config.yaml
norm_eps: 1e-06
rope_fraction: 0.5
extras: ["some layers without attention", "local attention windows", "exclusive self-attention", "value embeddings", "hashed n-gram embeddings", "a smear gate", "an embedding shortcut", "learned residual scales", "skips across layers", "capped logits"]
init: "trunc"
init_std_up: 0.0395
doc_mask: true
Each number is 500 + 50 x the weight over its row's rms, rounded and kept within 0 to 999. Layers, rows and columns count from 0. Numbers have three digits each. The size before them is the row's rms in percent of the matrix's.

# layer 2 MLP up, 768x192, rms 0.192, rows 25-97, columns 96-191
100:492553385505448457569485554516471479537520560464545507460453490578547522446552666542488539447538461433474585476544563514516544520549586482498520481370535553542484506543468567542539478435480501446544462497481434460448536443571480531537514535457480489551558505398512574516415524507505505516
102:445532522493455498493516524519489558514630462471527546469562583579554489474468448483391533517504533523342563466528491419445403534585477506500450549504470554446540461415508413593509437493422527508505511508523497476514548577502352440463468507500543437539363441509514529534444488518595550463
102:442480501393375543468496604545509513468475495518531507537481490542557534476558499532489379405565577456500557556415478445476508521451485469491589466444488535455563408400479535455474406437458477498387435550529503521471456473487545486494488439497587471525519493482538477556492439478486419475
092:567533512541471598536508437532483501431548525409543520590472504537563413493559547547567489493451479538508504484465489543522510450472528522506466533533494449439425503547503450479528529479479456487625518502537427439480452603523466583568462468520496492550483508476518518459529514532552395392
102:505542494558475439476604471453442469481463540488496554490556535483490446428610540456487543475429463462522496461494492530493521462507553535516589490454490449382475534535439516471465516449506609545551446482529567497532478481492614608535513478480567399381599584611494463542545440536482520563
101:521433474552523571543536458551526485487532445561501552548505521526544483479594494538460417564487452565461440522476541533523561528478479580470561487454520567482543554641518509455594500565384543469472484458464496404457453515449579496454492457499399573491541442545562467411565535495538532577
082:393596510418509512491501497523523539460472531496385475462467609498459549571445520606525488394485556495566494440396522449501573456465448407498449449587451512591498588453454492506543403460536522538489532462547526497509543484523465519543530463485505584511438484516476461451529481516502488525
108:454466501614542513418538554449489470452582470497487463439435462486418523508484579453392413497540490549517518473419598536490525483442484537532480575471585553467562485576557542513456505535550464455577481542507499535473572526493581569611543644445483550466484541502424543545581511403480435553
103:449487477505496534552472526508650520456492480454551416527542536454550603519506506511441560436392505418470571654457374484541494487488511570491511533499456492461476535488585469493523581580536495463498554539559620516522486524539578426510517481506543485548451525513445548501455523516522535531
104:473521601508485524522506599519543529564527462496532482433464501547463517422588547530389540492519544481498532476499444549463550484553484451499529435412500487545413515521563497441541549531532474533371476536483505469409567512493495535543489442529563426491425464490458511452390441460561518522
094:527569495595528549430479526434506485505479408555573556535473481551517611507420402510531456406472451473469519554588429495474481449432500504482451501524502443470511483485570595487542498553416429414507553423454540563512497440598459451530529493563476452481486453534525459428531536531412481535
100:460561540405477459537501456536489478536463498458473572491560581534486553525573553440517520535522440417486602583492532529504605530405506483577455525468475473529584529540510419463548503399509522465518564457478512551521512478594577515513468464411548562571477497476477488514473495481513471518
105:500509577516494525550428426452503415548513612520453497498512505548485385502370464483556453512470566408448536517430531503456451477428598584502471499510418508507538538479569462622698526478492530569540479479470513582509509587554575508486564498507412519519542547538482505540488456520579473545
108:473510473545549411521532532458550479491456489448548500561542492527458562540551476421589468524457496531504480585466505562528480535491336490425515549426563416493474630510472446573471473596453551492511459449479506433500509455465464445457543505502600401554502433547452557477453526525435535539
092:435419530526487528455446581491448578411487567581501465466448566502455580469497523486476552513504526426471563541435518537397525497501472461514446497440491553506484448542488461580530465503515480476484456495560473530487560499462487550557506560457472497472400413384504477464394504425580422595
102:503489468567527469424481458472436507463566551613426431460570555485503543517585522575391433510531558486549512481452493492529554458471505547467405474461538446486526563585572574474494557403534492500517486542513446529414483436580530491549479420505516408480544536481468509445472446416538505527
102:563478569390480479487372561573455479590569439472449558491501464536519582440556538457421517466516475599503542586495601570503524527489496486465443489461496439466452457459478459492528516470600396493452512466521378423447481538476531410453515530515524533503501493465510394488523377525482493519
098:508497506588503400496449454533540493481513477469500484468546540462500537417477435549577467552475496491562479489461524477570549433495443443521415528582520539440556496612512371491510572524522560416505468471541481487462457528490504511459622562524489448472486513457506590508437459494477477489
109:483543495492487472478466497553563564541405444457457451503443472457495565484517466493432508516408455526455491476555521446605547531492536508421597494454580498525399477550497397514451509516483540394469538568530436462533520568499515531543535588501468451630503418512432581495539462440542462532
119:387475554510423567526521484534598442434559554531525422511368502454572498576451558578454557555591622438454521535539552433541541441415513491481491510501545491500495531491528512453523443553530504594414449455510535536446516556474562449543421508538520447505409500588519464464521544511526534548
094:511545505428528475465466537446471584530507487537501517535450468460532586559430537637588489444538477508489460493483482507475504641488490581490448536440448375475572442482467440529563523445530500462539485534498461509503544510499534512572535431648404490489489559532638510460441514510496512470
094:520480464454605458415520560463460570502462537454499487483524562470538583482512523483478476494591434518442609466431534431521455620505529534477486456509442480447554550498496497508465569472455542544484519453501574603497636371471496540505468485556355486503465582581558516478516445512459542553
098:472474451512465556527373423525533449562536580549373528435550589416442528527458410485489455520560509531559567498432394553467550478491411471570479446448498442482444459403539488583480509485553571464475450497563473445465539579528547504528462509485492558576485550517495533521543434491595502502
100:520491415584423565489442476457580501509443583464526422562518579516529453534514443473398512549621508475491458460579494523514526639516460466484483475603487462501424443465544461451453439483530472477462598550507616543520502485455446639501520494455479517466576485478525543509514466456522556527
097:451534443543514510509519501483401481523527451514463561559483551455512479485541536552473448478510573496464502631492636562465508416457557441426426417486515484530558401405446487497554542552450466418473465568549378484479457463486475486520508469477531542560547554500476467513478471402536540449
099:492485555553475449481454397485522464457447598402403418446434475502428624417511393489431513507521571478499531543519440526496560481479461479539512473448460511406542530453478502465446558416509576552516518508501488577441539461449458647369460432504494520508460467534351526405526519460467565514
102:507534476487616556518448562491557538473472484426574516604436408548511369483479528455509417447489551438522470355468550487422468513474464502496519519552516448395441513475434403510480500575514527471387515538445592442463515511487509576484446464439478430476514503480524507586513495568587602526
117:552536555473533511471601586530475559511494525452506549508437518396443500578533462459431442513438502571551489476523522545476471487474561571397546443469553616525587565417436433535472442557507489560493531472554496468549534503440450521497499473474552480616469481485535484503480490439469519492
104:534639565492459544553502520386465533521480497505522583562538497433494519468518549490500516545596547551506448425457539572547502545534540474566404499565461429495514534519526548535515545491477470554509471543505480535505446536531477488506492520549465480519481495526541456465547609416573562516
102:488548581443561401604513522547461481534479391559549588580480480488567492505461536526478570509518516499552590483512437542531461437417441558518446451565490477547486521475474445385428492578520508501562524479537503485442537457490496502547499528441543464516520456483487507535555496505585413546
100:497565516594483418490523528529445409475479663488517446548504450473519473466446533500569474550499509490561568466542504527545544469453483507500496503531536514512645501444444475538523564449402521540500481614516586407521508559439470462470553513527495487499529526582526463495468538469601610592
082:548579549407462485443482515513492571494520543364504480487446566508485466543572521576462458486589516483476497569458479513547467452521367526511488483599530511504418553319491501564543560563482404531496567505545435505535515534504447491438571500475493536537469508470429454503524418582492404540
118:504582533450507527485494496528522466440536445484511601485520463475533551507472545546495445462511488531511405455479486475599577477470522516467467390492539523430495457501550530461499454489481533576530490466412509399553512525481439589560496496454394520420365483571464517542507466472614523444
093:393525424472556422451459511534463471455513540522569535507499428470602514544510456435507442429528495592507481466506419549495471512465474568493410571507526491441443547466543462510458508464599495469488572538522508533563557579457486563523548443463488537535550553497536575439527493496476467464
090:454562463504561601563464515431422468558591503518457512557609523566534509500437470349471604511492474557472506395572560517464539499530552444568546518502476468388476442566534461515571491450451508503529560463506559545531527526456419477469462548458518502487575460550557593425507446512520467503
105:490563551490524363461436392470496519506497522474492419490559485470497524497630526475468388449519530550549520459566530569558582459523513467501560546427595453427501549536462552518529598466462571422452530494414414496485517496487447432461554442540471475426559450502546603479527445444489550538
093:476463479620556542502532507507566533487556469503464502531515463449500525446499541522441546513575473575461493544538517507425335472504453509536508492546531501493532554548498505408451443558573486413457466434520550556519600499451543506491495564416464506444409374543522540587522454489472519429
113:492504509517506500480405450549466437512514502521458530492459486430597469533449501547497554560541398566459476545412534440413479488523481506520468451511526521487474609542547466524430471473457501500555555482538464494597460482494534447509570338519426407410486456543449528498496474449509513505
099:609564487483500423430564480412514509446481525558442473591513442378402520469462510634577387477463442523430612556411459554468492502459472446490458488554551586496540511590394595449502517505525555488512548587484608534507417391490482480534500550554510531583507530521541552502493512479511441502
101:522505450496523443487494495518511494421472522507508526585584463512514404502477517495445487492591475609506609530411466490511544503491522591470494438515541502518588391543448500532497428519546442539462548461475493508464513498464490523461475624552540527549522507501511435549479503456523480543
102:471559485490550511479488531585483521514552511458555435540562512554544559518494503523514460499512520468475515537502371516446560442504387554553510546522471547519594431483539531512523543490432531554530457517462484479450464477406490538503418505697523458488484463510498560555423473489534557534
111:475526462559496539494481465389472467527481504529467535538477520476451555570522436559528456509568515524384505518542487536452497515470562461466474526473529407434595365518566534505577494541493496427467438451480477513516471539523541488525431554491526559551378478484444491421548448490559653582
099:532560546465455601537566483516470554504542510536449357462568610547490390524582485437447513436555535510524528533467532547476604490471547470523538448469476443483561514412425493497481498537444499568491450537445529467546516509492557490464489587491578548514485471482583556435544409461400494443
093:554447484588510532523483489493553524536578430502464480549536489492444520481504490438584440373393508509602543422439519466582472436438495469566453531454522510541480485458439419507520588505499496471458548385442463538435572433599518484454487405534535573504556510466518446565563580501518467504
096:597563420567596507505498537436509508484448581546593584552489466547431562578482462485566531543650475486530552490381450467464427553482552454478504553541532526544466473478400402594570500497436452408527521517454495458467459487492516563458593446425506492560429540466514505473503431525383489529
099:548573535404496483502492454450505415483498566400614472556518472519464572398485479465486473489574543485452451588586552470532561536425430594513507549482501569475414546494512458519505522430497552488581494436551445457432564506522488398495536445445502490469490521493515543500496453471449446464
096:511630488435469449512560414490530566476471447434463611536488367499428497515452547456519540524583506470479534494520491512492525523524527525547540448544507438385477494508497483515481478490494633440487527459461426544490527526394483454570557444423558479543520527438533466431492530391548447534
089:482580478569405494503569483459499571507569504439463457503482515464455501428548402450562544621544498556417463523504500484530482531483560555374611488515463506497477500529551431533461539487458534457524450492457522523608587488451508412474481469548471439455565480495471510447576526566542518561
103:437504582490467516530475549482568572465569461496531356510514459555544495495520478461373540495444423526520407550574586516470464459516509514526442496500437503444493518502451465453532498436465491466392509479508512539549488478358458532550606526507546453493604484512597510519477501498454557435
104:520431526463505574537432453537514483535400502485512484487582471530547504549529533472471498433527541450467553550529542549438493550525580481535489598564476513542470477461481470455470491416544505538507566489513437555563531541503572448536452577449501532497533513532469484412470458408582558439
102:515491580443569466459490525486511532434448472547458438454448452551460501546473537418430425534526587530469415450466456546434470527502507576507553471472432498560546461501457512566596540422621348551520526455512469501519513413463536455497467496516478469552551487393479429450516417546569470488
109:452602393434545551428506549620410457568455502404517451529438445504487492448549468523482597467585576465505501494541445565495407469469505585523442524486522552501478419505413476568544498472449521539454578575478455471429537556472495482546558409461493497550560494514518485503440467533506472538
090:510561448472537540452425459521408493508499522434605540527457478474499441458551479517496512494541537557441524467443473571486485408564507549538503526571467402591453471436457518504460470528450556507481574586498481533461557567460421572496496491388459503437505486483500473465554408499440483576
095:437459562417566558498477538511583491512479542568532511523512533532374588548482559514537465581461534511447429505556428517495537541494501511370393517475548486506556484514481503511460421458442525524478502485489527556562455414484492601459491458481467489510505603498676511437461468602511499555
099:461391505428502525449519557545550512503534496576547543533484470498515515546490494566395501439437500406482437478509488457473482499442466517479445434468495375509445368477553569435521541552474550551463557430403541524500455425387477477575507540474510489473509488519514492562476499502452551421
091:545508522522432524520508418521430466535485465544556463453515509519481623442552510524465504517515466471440540539492515463603517520543594469518492448512600552565516513556569465533570389512560522419588566556519485443550519507512622479445472530506478434601547514508563491508560494420449359518
097:530577521486542495498461499498519451533496431469468459567482434520470514468575481484428541511556453531405507536474412551521520488559442483487560532494437485480495532507470422506428504425464600436498542501456388568495514441477465528420505496467506536512500477540595560496492361533516507438
106:402465448560463537509573518555539568424510477450561559484497496537509508545526461525426381519436558504471472594555455511471483469459541576484503506464541424471470562442500576433465580503508621408434478523578466570493540445448526513593529434424638481512483528446462513543503476509571529441
098:534519547511436438424437551527477501588524539512435368542487452461519377474487530493484457556551495530428490415522471496541604473567505591553595461420547469548597594528414593567498466468460553591484483481605562531477560469426510490524538525514552522520498495500537550473453554521552486487
096:455570531502455554499528491608526505459535511578480491507552507508543508457561442504498474456581492522489462588483430536512514542496563496504453409410501557392522516564482505483451524498497575453501332443508570497548451465550557493457483500433453531467467420508522494446552428409535518509
105:545548422530552441476536500485515525507584443415502446421402379478515589470405469473583457544486499489524500458467542534453471434518480497509473458522458538537440583510476453566491476539538480475544456560513545502489514497498471607435476493382435442537493440598527477566431459482493482466
096:489529454438595493540474519496540498508559484461509475597546538530451488493491515505447435484509512537496474440554590593566534497529459538534551464512438518395561557388537470552617537511520483418473480423455401511413497505471566600556513540498371549571544541537431473452568587493515395557
092:416487395475498498431515488552583544498516477473501487443535520561519483496420491493503521615566390509549464508456603478443455502475622454503488348525488517410424526506449453384551584503542449604501548484551472524562486467487559475472482505528583441509469421449475573444492513443522499520
096:498422400535502596462436472487458470565450442503436409533406444494577452572492511498485549578550416573401581508407463532492395518613569473433511449464543586499380527524454571498477481552465499516618535511535459451548475578511521553525493518466477505512471502453434504559457510404423560504
102:473416568504511525561474403502493496482512509574532492477585491549553549443437529603524527517469501492571509492524496555451488511525552399615481440406442474562561568455543484476433520510570520468592506355497408512468558496520571470455485550506477504518487549481452484505521574537466471541
093:536461491520439558578492563531493441464500491554566411451430476587590462457435544592556524529488563480520541580541409462533565457550633527541476454440503483496434414431502387456552504428457438502546507473551444466454459561495492467418462533429534506496518472477475476617476553525442527546
098:451498563522395451466573527523418472479471627435548398430382431460475466477477397511449495547525515439524439468578510472483514506504498597485498486526501495460442504412470484496488509499514502521518489593451569482448469523503543529413543555443529404478475469405579457420478512449489563558
101:497466525486445544573562492532488517501445532526550492429498539404536415505569499482523521362532532475442440485541545512522481591530474510420539514507538593434467520487522400506483345526525472498424471487483477506489447396533543473481461451434566454442501517563448522403559515535553452420
105:460487541570536555531445468597505480460535524575549418521597464520466472381549574512489513511401502553525489532519571452464459563473490490535457533537477488488445482522531427450558447511520474553513446470479485479563510393459572456461509519540536574547459544351346509472588462493542477499
106:544545436483486544498542565579541531472537534482503376510431481439403535437462456430531415458475487460472494539514519445538523559500502479499428466457550455468462406582456504488427464518543434536420498543424558457483433510505511559516536482545593485513465527510466487574588466417452540580
085:553650423480513552467462424440544520494544529482477408551609514462490484473493532570478514496417560514425488601526486429470539538536537453450581637471495482469424535513510458500514451508563487533587469533435442532562471445470436483398538508504483472454468426451463455514516507555452396489
108:519547474617531535492542526568461494578519337627517495496530530475484466507505467520547542470529531519431486451496600577486524421518472583455442497477411475436414494492497441459529464510545588463573478483449472407487525482480557427484489563384482575456481604562479488492598511465515465565
103:530497529528489533485507545459441572573511573576457428586512564551550539640494505484504471429566586506473486591488495522408532438461442420459408576568471500546509450534577442514516468553435513514484543548516483454615515495562456455500423478534508430610472487534424525547433430478511504509
# layer 2 MLP down (transposed), 768x192, rms 0.563, rows 25-96, columns 96-191
100:573489485551471546489421379504502550523506521441615573498480505451470473487448455599522453550450418472422534468467469535544418594552404501516499533511484517530455474521542415534539440462482475455503530480417515537470463544487483501579414545579428514562502473475505524452501464421530516548
100:438487504468538462492544513496404546427613445492522357526446540519558499450443658458491465580473509507513470459594556522510447439461522464464506497510464473482540471495576489533516581442543428451435530535397466518580454518517474564456520529463542489618522509503599526468527506459503423500
100:449483504472476452430438473489481598496509569500477482512571563512530451484630449557416518505444538564561523517502510522502435511513486513545569607592496555476551580402317541515494518482510521418467512452423524462450544549431478460520464475639549540560467551516466404510563420513520532449
096:517495508530457449473548505451510510500522528567504574521450379378541407513491615434521491457463408349484453541408582496511456461467462528444440567446592443589480470516576563538438485503431466540481504547638596454525471487517444395483530430503546453461464497544479520540584423519506533445
097:394529541556464443529551465522383546464425554484448459568488554556554484519483572513478540565525451584586462508410410558513514578561483458568441407515456499550473558476562509458516468514544510528424500534556467479591356493484547462476421511583544497519629532516430460547482442606503543572
102:448525510449446411464501488472566475455462479405404493451504482490484459634476511474473464425442539479490464517531428514484494542535555455403580501505637583500465486560483486492558460455600528493511535557493512490453377423571506509607467411493514489434566460506579523478655433512532537420
090:554534569425505536444534442464400407492507525477549475579582462557480484582520434421471543503535572477468527400468480547541585514461425493485474487489470512521475517538546483607485523504540481482462537528496444469466502531547637500588520470581477461449578493503541489458493466494538462392
116:473440518491489537494533479505516471474474416467539520439492565528545545585498598467653422440490477507545530499462468505603468480502448518534454556450500483537561463521470533487483470585551455528478447507568544478541407416568547491551548501446509460401553530434478539482469425528466462524
097:496449440511521517444553505474504490493497518570482454605498461493499539538493505513486474372513546487469421582509471496535414510448505558505481513539533527524552534476498480620496442411566478487509437455497560426395452594536454506552494453495554497504503487498497516475405528508508563505
105:490658500451476508442523496531497463410472446529524511501472469436447629465573553515452509530440458526526529556434472477565478405467558558482511503560506509501479503602548541522552553538519509519569543385447495509435450529437434574486482469495555419513543517477499505444465527481578575470
105:430524441484556486412511463454519515534436436476556531503456484506489584477526393442436531486477476443407509505587431457441464486498433360453534484482540541440531521533569547505468468553452520411534495437540545483481556522429465485481453506512459545448553547447569541483496527511449529527
083:454504525526505510562545544527505500456500571551477423587505427438545507541476353425479580475445562476458398486455395469575463554449546525457575472514498590481539426466488519427377503483459608470485422580492537428485542527481485436444486424449472463426503428473535428496546556549546448489
102:499508476512455450602495443473515459525572526507544578404390515469566380506534505502481557470560465455462566439455497438594497512444510431560446465465481519430455534482544562477509514533552579580517557517522523399535482593477552499560470548465404507507471668501544536514543418448510496438
088:544487635636447521515569540547561553430501511587420463532493530561562411595426465525531567557456555496513447477425519529583357454406505560554484459595477548468468449442527540420457521491505516648528515482476521451452445490525498451510483452427526479463445473448532468496478527578493498459
099:514624465479487552540570487577522464540503411531562517377528496438525433451415477384477430391526557498493522488404458450497426583569547604457434514536491490558550492520566569530553512603526468574440513476454569473495445497563501542519469416414470524481553547511555549498433468541465500585
106:495595491539546489560491468549491535519527397442546460442475387335558479420623360456480525613450564531398530522487517616415532443440536522471421476481502538532462533468453512550451433503561566513499425504440603555484511491431488464491449430504466517508440499475513594537482433470456524489
104:517478507476464465428540487511493423521513422586546550491435419449553532507543459488480474505521507416601418550580480540551565538463573608461477469434415402517458496479458423524380506490563561472458486598578428503475475557471559530450563457517510480505456401513491537449483533425515456520
099:412477466531381462541565426459515576442437515505446449448591450524510526518499483472442625516520588528455453544425490497548455587466497422455449420528508506564539478618485579490567495557452523541572408361514542497600503484462386478468509457505458535525572421475531450543559465425534462427
101:494486447416465474423450425539576409484527518550524528518511532496430491449383444446529458489542495411559514473453576503549479566392452611482541557448478536590493495461489482505474587469433494547420475427457521506468596416535427510483571543450527504553442482425552511454501429511526505450
117:478401543373492520502550579503479416559476578527476306513428500415530421463396487470476533508483429533483567571537517443450537485527554492470406543453546498534528432515515462460490439538527485437536434541522513514573572486396493496499566510564511592471524437595460429510556546527515487519
089:511499488574412497443551495477490583462498547517517466570490532497578436570432372546456570472372518519577457408395440477530487571455513457500514452516501590437419502491490567516522529520436540577533491513441548414509496581500521470545522512411530555464463450451458450416528482535476567477
095:471547501464538545518506576500484615440540636452446453544417549400603524550467482473481369495557475429514505447477552472519460503517469527494473477440476517491514461479493537546537459489568507509507547472524459420541569478581435535468484503482482506517563490481502522455480441579470480621
091:537501526528453580492527524439525551527477518589406471537562489468545476565513480526521518532483411528565498562459453522499556462468525463519457407523559487401477518542457497517431430431521581520605531506460565459518489473404522474454469513359504480509547422498519445543483527516532588459
104:553499559512418591480520441415554464547528581497455417511478501491438505579463432373543453475471453517456521465507518525527453506559553471597490410496452498493536466533418587441544573522540431536566484471524515469537531502531506482514483453447501493499453544526415523524499523475572517476
097:448508445480459500432556437465595555488513439578523603433522539493450538465431446496574486507409485542442481540417415489452510468529529404596426496472494502519486522347511537453540482473444429420521499493508475585502486488591441516496471490580434480499515475669490470482480422512492464462
101:512531431554429559501511475510514453437544427519413516453515510439483486420430398521384477405392488529498467516498454525522486525549531473441435560511540507486553377607524566454434474444501556496504509438598574437481574489496476553423551469436550503559516479428543466498438475584536562447
105:451450542506573435509498485465388559555447501489428479467525411451439510506447558497548506476431614448442528487440442506559530621454418485524521614471399468447522455457580473478564618508577456530496599545466454455588487539427600534487530486564438483503441443452520605547567516540504540539
110:557493529534551499433534553546568542452505528410509517639410543487509457509559487505445440606567513492461490501448502598475560438527521581453637584572477539469516555381457512551531523411427530541563443430583584462434497518408431496497479476504465538566505505570533503469484479473528457468
106:617427393476571522562450487409504560449545504536469517548443431560494534473552516565478481513382527560466492556518455483448551492562392509585491491494540569470528524580445519525539507480538444502408553523462482515461584591585532652473518538511498537533510620516444536470579515416491493601
097:531491601529494506465378456474446515494451485519498592560478513596530501548526514401408445471476462555562413503505456539523507442567485437488454535552549535541509510477517574513437470605458511627447561538551469458571500496530502601515484629462507494561460510541524499489458516535469423466
097:433470504453509448543452501443574482545410561513441491547482549531512495503470580607474436458438459570504568499594542411417533505587474519451503551486550520584472527461513378536524498501517429425439453424486432465579515559495498477520488539462539521529521580529479380463517489500500535441
085:489494552482492550564465525510467494392407590517521560520467535449476465436507388495554487462548467523414534555506454519520503417460527467557512590476487518539594508360538483554455391425503483468432446510493518532564504468466531450426521499417519500588556486485520478550525406439486544505
113:434468481510446447559589556564441478436477509455529528462594425535436439539485362522521467499493527514446524474518541480501499513535566545445548440461576433465515476533535564419482475416546448549475566529469569450451532490505500606467458530526454451411451332490506513490541558470472521453
092:450519503458486512509528478585449452407508514459472551496538515526568390385563464447525489523614524513552429438433573539386440512481520531462424513454491552578482529455466492384533490455457568462519402505490438537497416496586488477447484527502486433492507495484546387488433491522412458533
093:540500466497422564517528515450510502517431319459503511461514520494524433538495498521481588460430547413431451564504469562425515487459396510510638580540514519542517551501577510561545551501534557586437508564554529551503564499564563480536431590530567475586475427559497508551537521516536512547
105:444594583408490471543549462612551451450480500379468529538477488445493424432528540484483574466563523467522428494499563523572466505540450493410473535467506434496449506512545509472490515495542421487569480558449497466460468488587540479561492581533458501548486390435392444479615471526457469493
109:482487518636464465530520516425541448626569526492605490533557576522513422496469518493502592508496498423525497532316518467525518631563463468462514561477515505459508451549463467495567506463498443510465507533540512503596563473569498518452535501572504513434527555541507561490530423515476488351
104:439506486491598491428464424436454537504538500530425537440422546481528426490444560604426534458495409570411422479392433501484541496516531481532464481506571580470515521531469372443505527526496484467627438491469425569471464468521474442496466434555442522532563519471495462570539442424462418521
104:513509481484519503478488418396474490479545440405509563496483552542466514397522519530511396474428511480427519495448608540525487508602523667444522520442573438499474544488477460527466504541523501496460619387469542573508501508508531524496532435479427572444478477497467579550486488447508463568
109:448574543565507533418444501579502504552482430399524508492523462496573482487471521538434489483570538464476499469498540537608490445483577574424454431587526542523515416553476488613448505553519447526450561490462488637445470437514458611492494466486469533511547460472503538587488512517575444493
089:537474518532519565590490533517477456466468505422570440518466557456482486580554449492417463509470501418486411457492498542385520569435592512572502424559493578525563453434463427526516510554502523456580364557503577371469467445509468549473510466466607550497429489468494448443542437532482535478
120:510540479492476529449531584507540487605573405468488510547429518521514451553484528544439471461602679454522516493442545457453422560493561494423421461521537445527433419484466553453487363509526598526517493500500471597592650508591517549502510370546453518479464517475518442496519466518465471546
092:519492533554411579472549438520500536517605540424546482556404463461480491542509413482436466561547530563584449570590460536419515540472475418552633388545581514447509492440512530581513506504500546483503475474477543526585577618543476513535521453481609502474508489564539437512440572481404490443
097:471486464592567562508429397547615486461488525540511530475487461531471434604472510498551457419421597521451530484555521569411501446512481475501520538457478565576491472499573491519501510550427469464465542498514414453554547451555497511497448563513509559507515448440487457517582509463395483422
097:530426431449369473540395538546500461460344386515590392480447545473473506539458531552477442539529441479523558526429594476546519446504497539481523525530489511423462487559540452414558627521527503463531444458478547469504476538444503453451564529488483574436557483492495442443492461460536498512
101:485486522526346487478504488549429536416466479584529488530463491447564528531553448508616543583557527487518560492507492500491445423488483508457477499477488422517499473502565568471509451525513435562516606465501644479567479525455537529464542479573472540450469466448496434522533499489487436475
093:481531548472449501478562568511435441529532551483463448481532515528501487566400455517454469516578473410556506485480454522467467464589489556526514503592514573525555574546488474407445562481473527516456553569496486485435464534544470508513404452463503499483541568388583573459481439488455439408
099:447552488591493495490616520533518429513553443445456547589480476497451444576525480463489541503536482632533495445449417475574537432527487597503518540550492543642493572465462490524455477462460503500533506543492371459648501514529526556514490502564452519520485574477488545495481481524570532501
099:518511539579571580544541622438604483466492484546546428495527409503486454513585351477434441563579570509553473461519474439480376484457575474553451511553449534422463501455451537510506442487511499605479539526458554514526521429430456423415549402464456480472551462553571526524413536554463460474
092:457512492566524573528540543533500436449534534586444525505524509420494475533481514472505529506495548514476501472438467517553476515443556463450400307539519597426542523434510497571472490456440582522472453498481566405455487414513484378505516428452500506461541496523529458536460553503419533454
089:523549462614475505494514468504514518450522506541437559554454498491499517558523409446532525545475496474508487560417431470560407570451522506554530470545503614463553500424478436493375533521515550585548438513628582365508504471545497450531458450420442506460462441512478497542444526556526506422
104:457543508494531537501500612578468448516483681551525556525499440462607429458415466484502607454544438476454549482497535461424484526502514537517389580461529425418476573449329575563545385496520553478496488456439524538504535552454417572537559560571495550491520506464438495493506463425514511506
086:513427445458502450491450536593517453489487492554474542464535484497491455471473510521503467436423519559455434545460600474492566535482527514530507530472561408550511580489489571453496456329527401495488448469534567404502593483522452509544556507545466418485562519491485474490464446552442477482
088:439511523502461472520502444536505494430450542601489499580597571528480555564425514438515545520567469469523467483495492493573449585474506488504484430529556549479576484519418483552498472455477443513572425622498489513436559464539528454521465522436546495489472488432490432479486474494449571545
100:454457499497467443467458562546448485521464432504510397495417459568522559478529506479501521479501434441499448557488615394542561503530488537454547412453522492480504431421563526429450503462547451542529533467425652594428506509441475465535412578469500410490419471440580482503536578490518554385
094:459491432476516507491411454452606502486524435419494498508462579525467385473531537462478449502497436476541456500467490461514385535517484428446489477390537529512525549535518493518530542519488453493442420497546498433385472476582523460458551459496548616414508497614509583501477458647557581474
090:516495437514424486418492469480556573470540497404416405565471502397471371526483477446517600460511561430533487503402478520501457648544489544494490522444528585614508337492514542551614494568574446554556510513461524519484542408623493475518510447498550461409535524408502505454524539466570476449
109:464575523553575478525514465510488482529513541432519490454492552445547614550497574458535423461557409507594409504476528549515592542538513497446445486487526493476420453448544509458536487548520504526539447418467588505450529457555565578484460467476465443523577516474561441474433497525519377465
099:519550491538484542524436523496545484497465464528476475564477540519410482472514539513565500519488540515506568533484525575503478427491520517514550438484469435551436468514478461446530447488512535478491465459508536473540553640506451495487431543483480533594521481541485369523400461563570435492
101:578501500484580429463422448491515528533490485444529440444527463550443516485518392411447493544520532562507482631515586486491517574496480404545497524515511554427401509371561521506463466493504472564515521497557559587533602548499545594483589477520490555511612483430443453504574489478483409545
106:505543523505406601542512517520479483514508425490413558547488478542453444540561495474521537448524479477442472431460559463538567485463508489504466484517525549551538522471489442603455606493518566461532463550566531524496491476484511509553463575442559545576475420525445469511449460456487440485
088:461556536454473580537544498579521465462548509502423439612566490473516454512453387430436452521549510500542536440378528483491388502439490486564473492524474493518497400484449443454338542502552487528575509477341598415559527471527512496486528559405491495462501431454597434475508547535542419449
103:489485465423485561511521518490519517548456522442465563489472538514531420435525503540516527466479616524449535584465501520489509475453540486522575546529536563599446448550488544508521465495561505470518566428464505478453508593565423391467573618508536548505573554483500446448563561541518530503
101:555349519554521526471460476526462566532441479409548508623508446559494562563490519488487505525449508542502512452434468576452451549574562619552489511430489558520503495509571562489501540394436465543536482487566549550467466439623563569500571437539457511541542457424490441431543472438430526442
109:450441448571440447381453573485473521541454499468501486555504608579543546549545500456587479468525500574537505545510452521503418476555510479454510551441570509504562584392522431527590466456505469528430421511572490402517476497480492408435432482504434460483459434532477490448458425455481496451
092:591547619516517538514489550535559426534436435643475453534452534472538496505542542463520448446443519451494435496449511504458447485570512529508483448525565509434395559510479470539506512529603510480547485489544539566452541439544530486461470561534515460459429519428478521563582421589467497629
100:461509542457405445488571541512506454428561540403458412542423474541506491578422447485502547534433540589489567532486534579455526522500575436413560498416428576521550518450466503500537554417527526482525562519492538458488526417536445509488483509505565547577459539559536423508572441452530551500
104:576557564479466561474598581503558472527476459532419502515495494490521428490488517439470489503551462469431478459486561521565474449467507473426593528592477483545513549490589501466621422620466460494440473561484508461467512389546424443497408526580535553509467473522474519463493439502468517425
104:487519488455502445529503444445534458554495519475612473502527584492493426469501500508529335467473485551578519387483521496478553600433445540584445520492465555478442401623470460518506506474416536502409493492512561454560525460563550458567509525502469522515573463522452548353475479454445558451
103:404461483526453552470452472556448511434425601538376486576568477469445503559451492532500571468501518393463490511533446527465502532462569386518575458552618556487446484449421563496555471527594596455478453511634473506519527476574516506533431496412535552476526530518571570500550400568544475451
096:436527464384471438671522447457467462545542474469442514430546536460622521511465499530555559439482537443457589486472431506599475485510484433496577484484509554522546462473435545561499529507422511484489494517518546455499480497509515556573461459589496537474445430523470541467516457565466464546
097:512491523571409474365511525457512504513396416532558393467535598527540444482499487441458551531451527505512376514536464527436513476564456527493467472410516591526560442437453471483548456485467469493546397564505499568498497455519530413500494506407589481462483465521429499490543478517456543510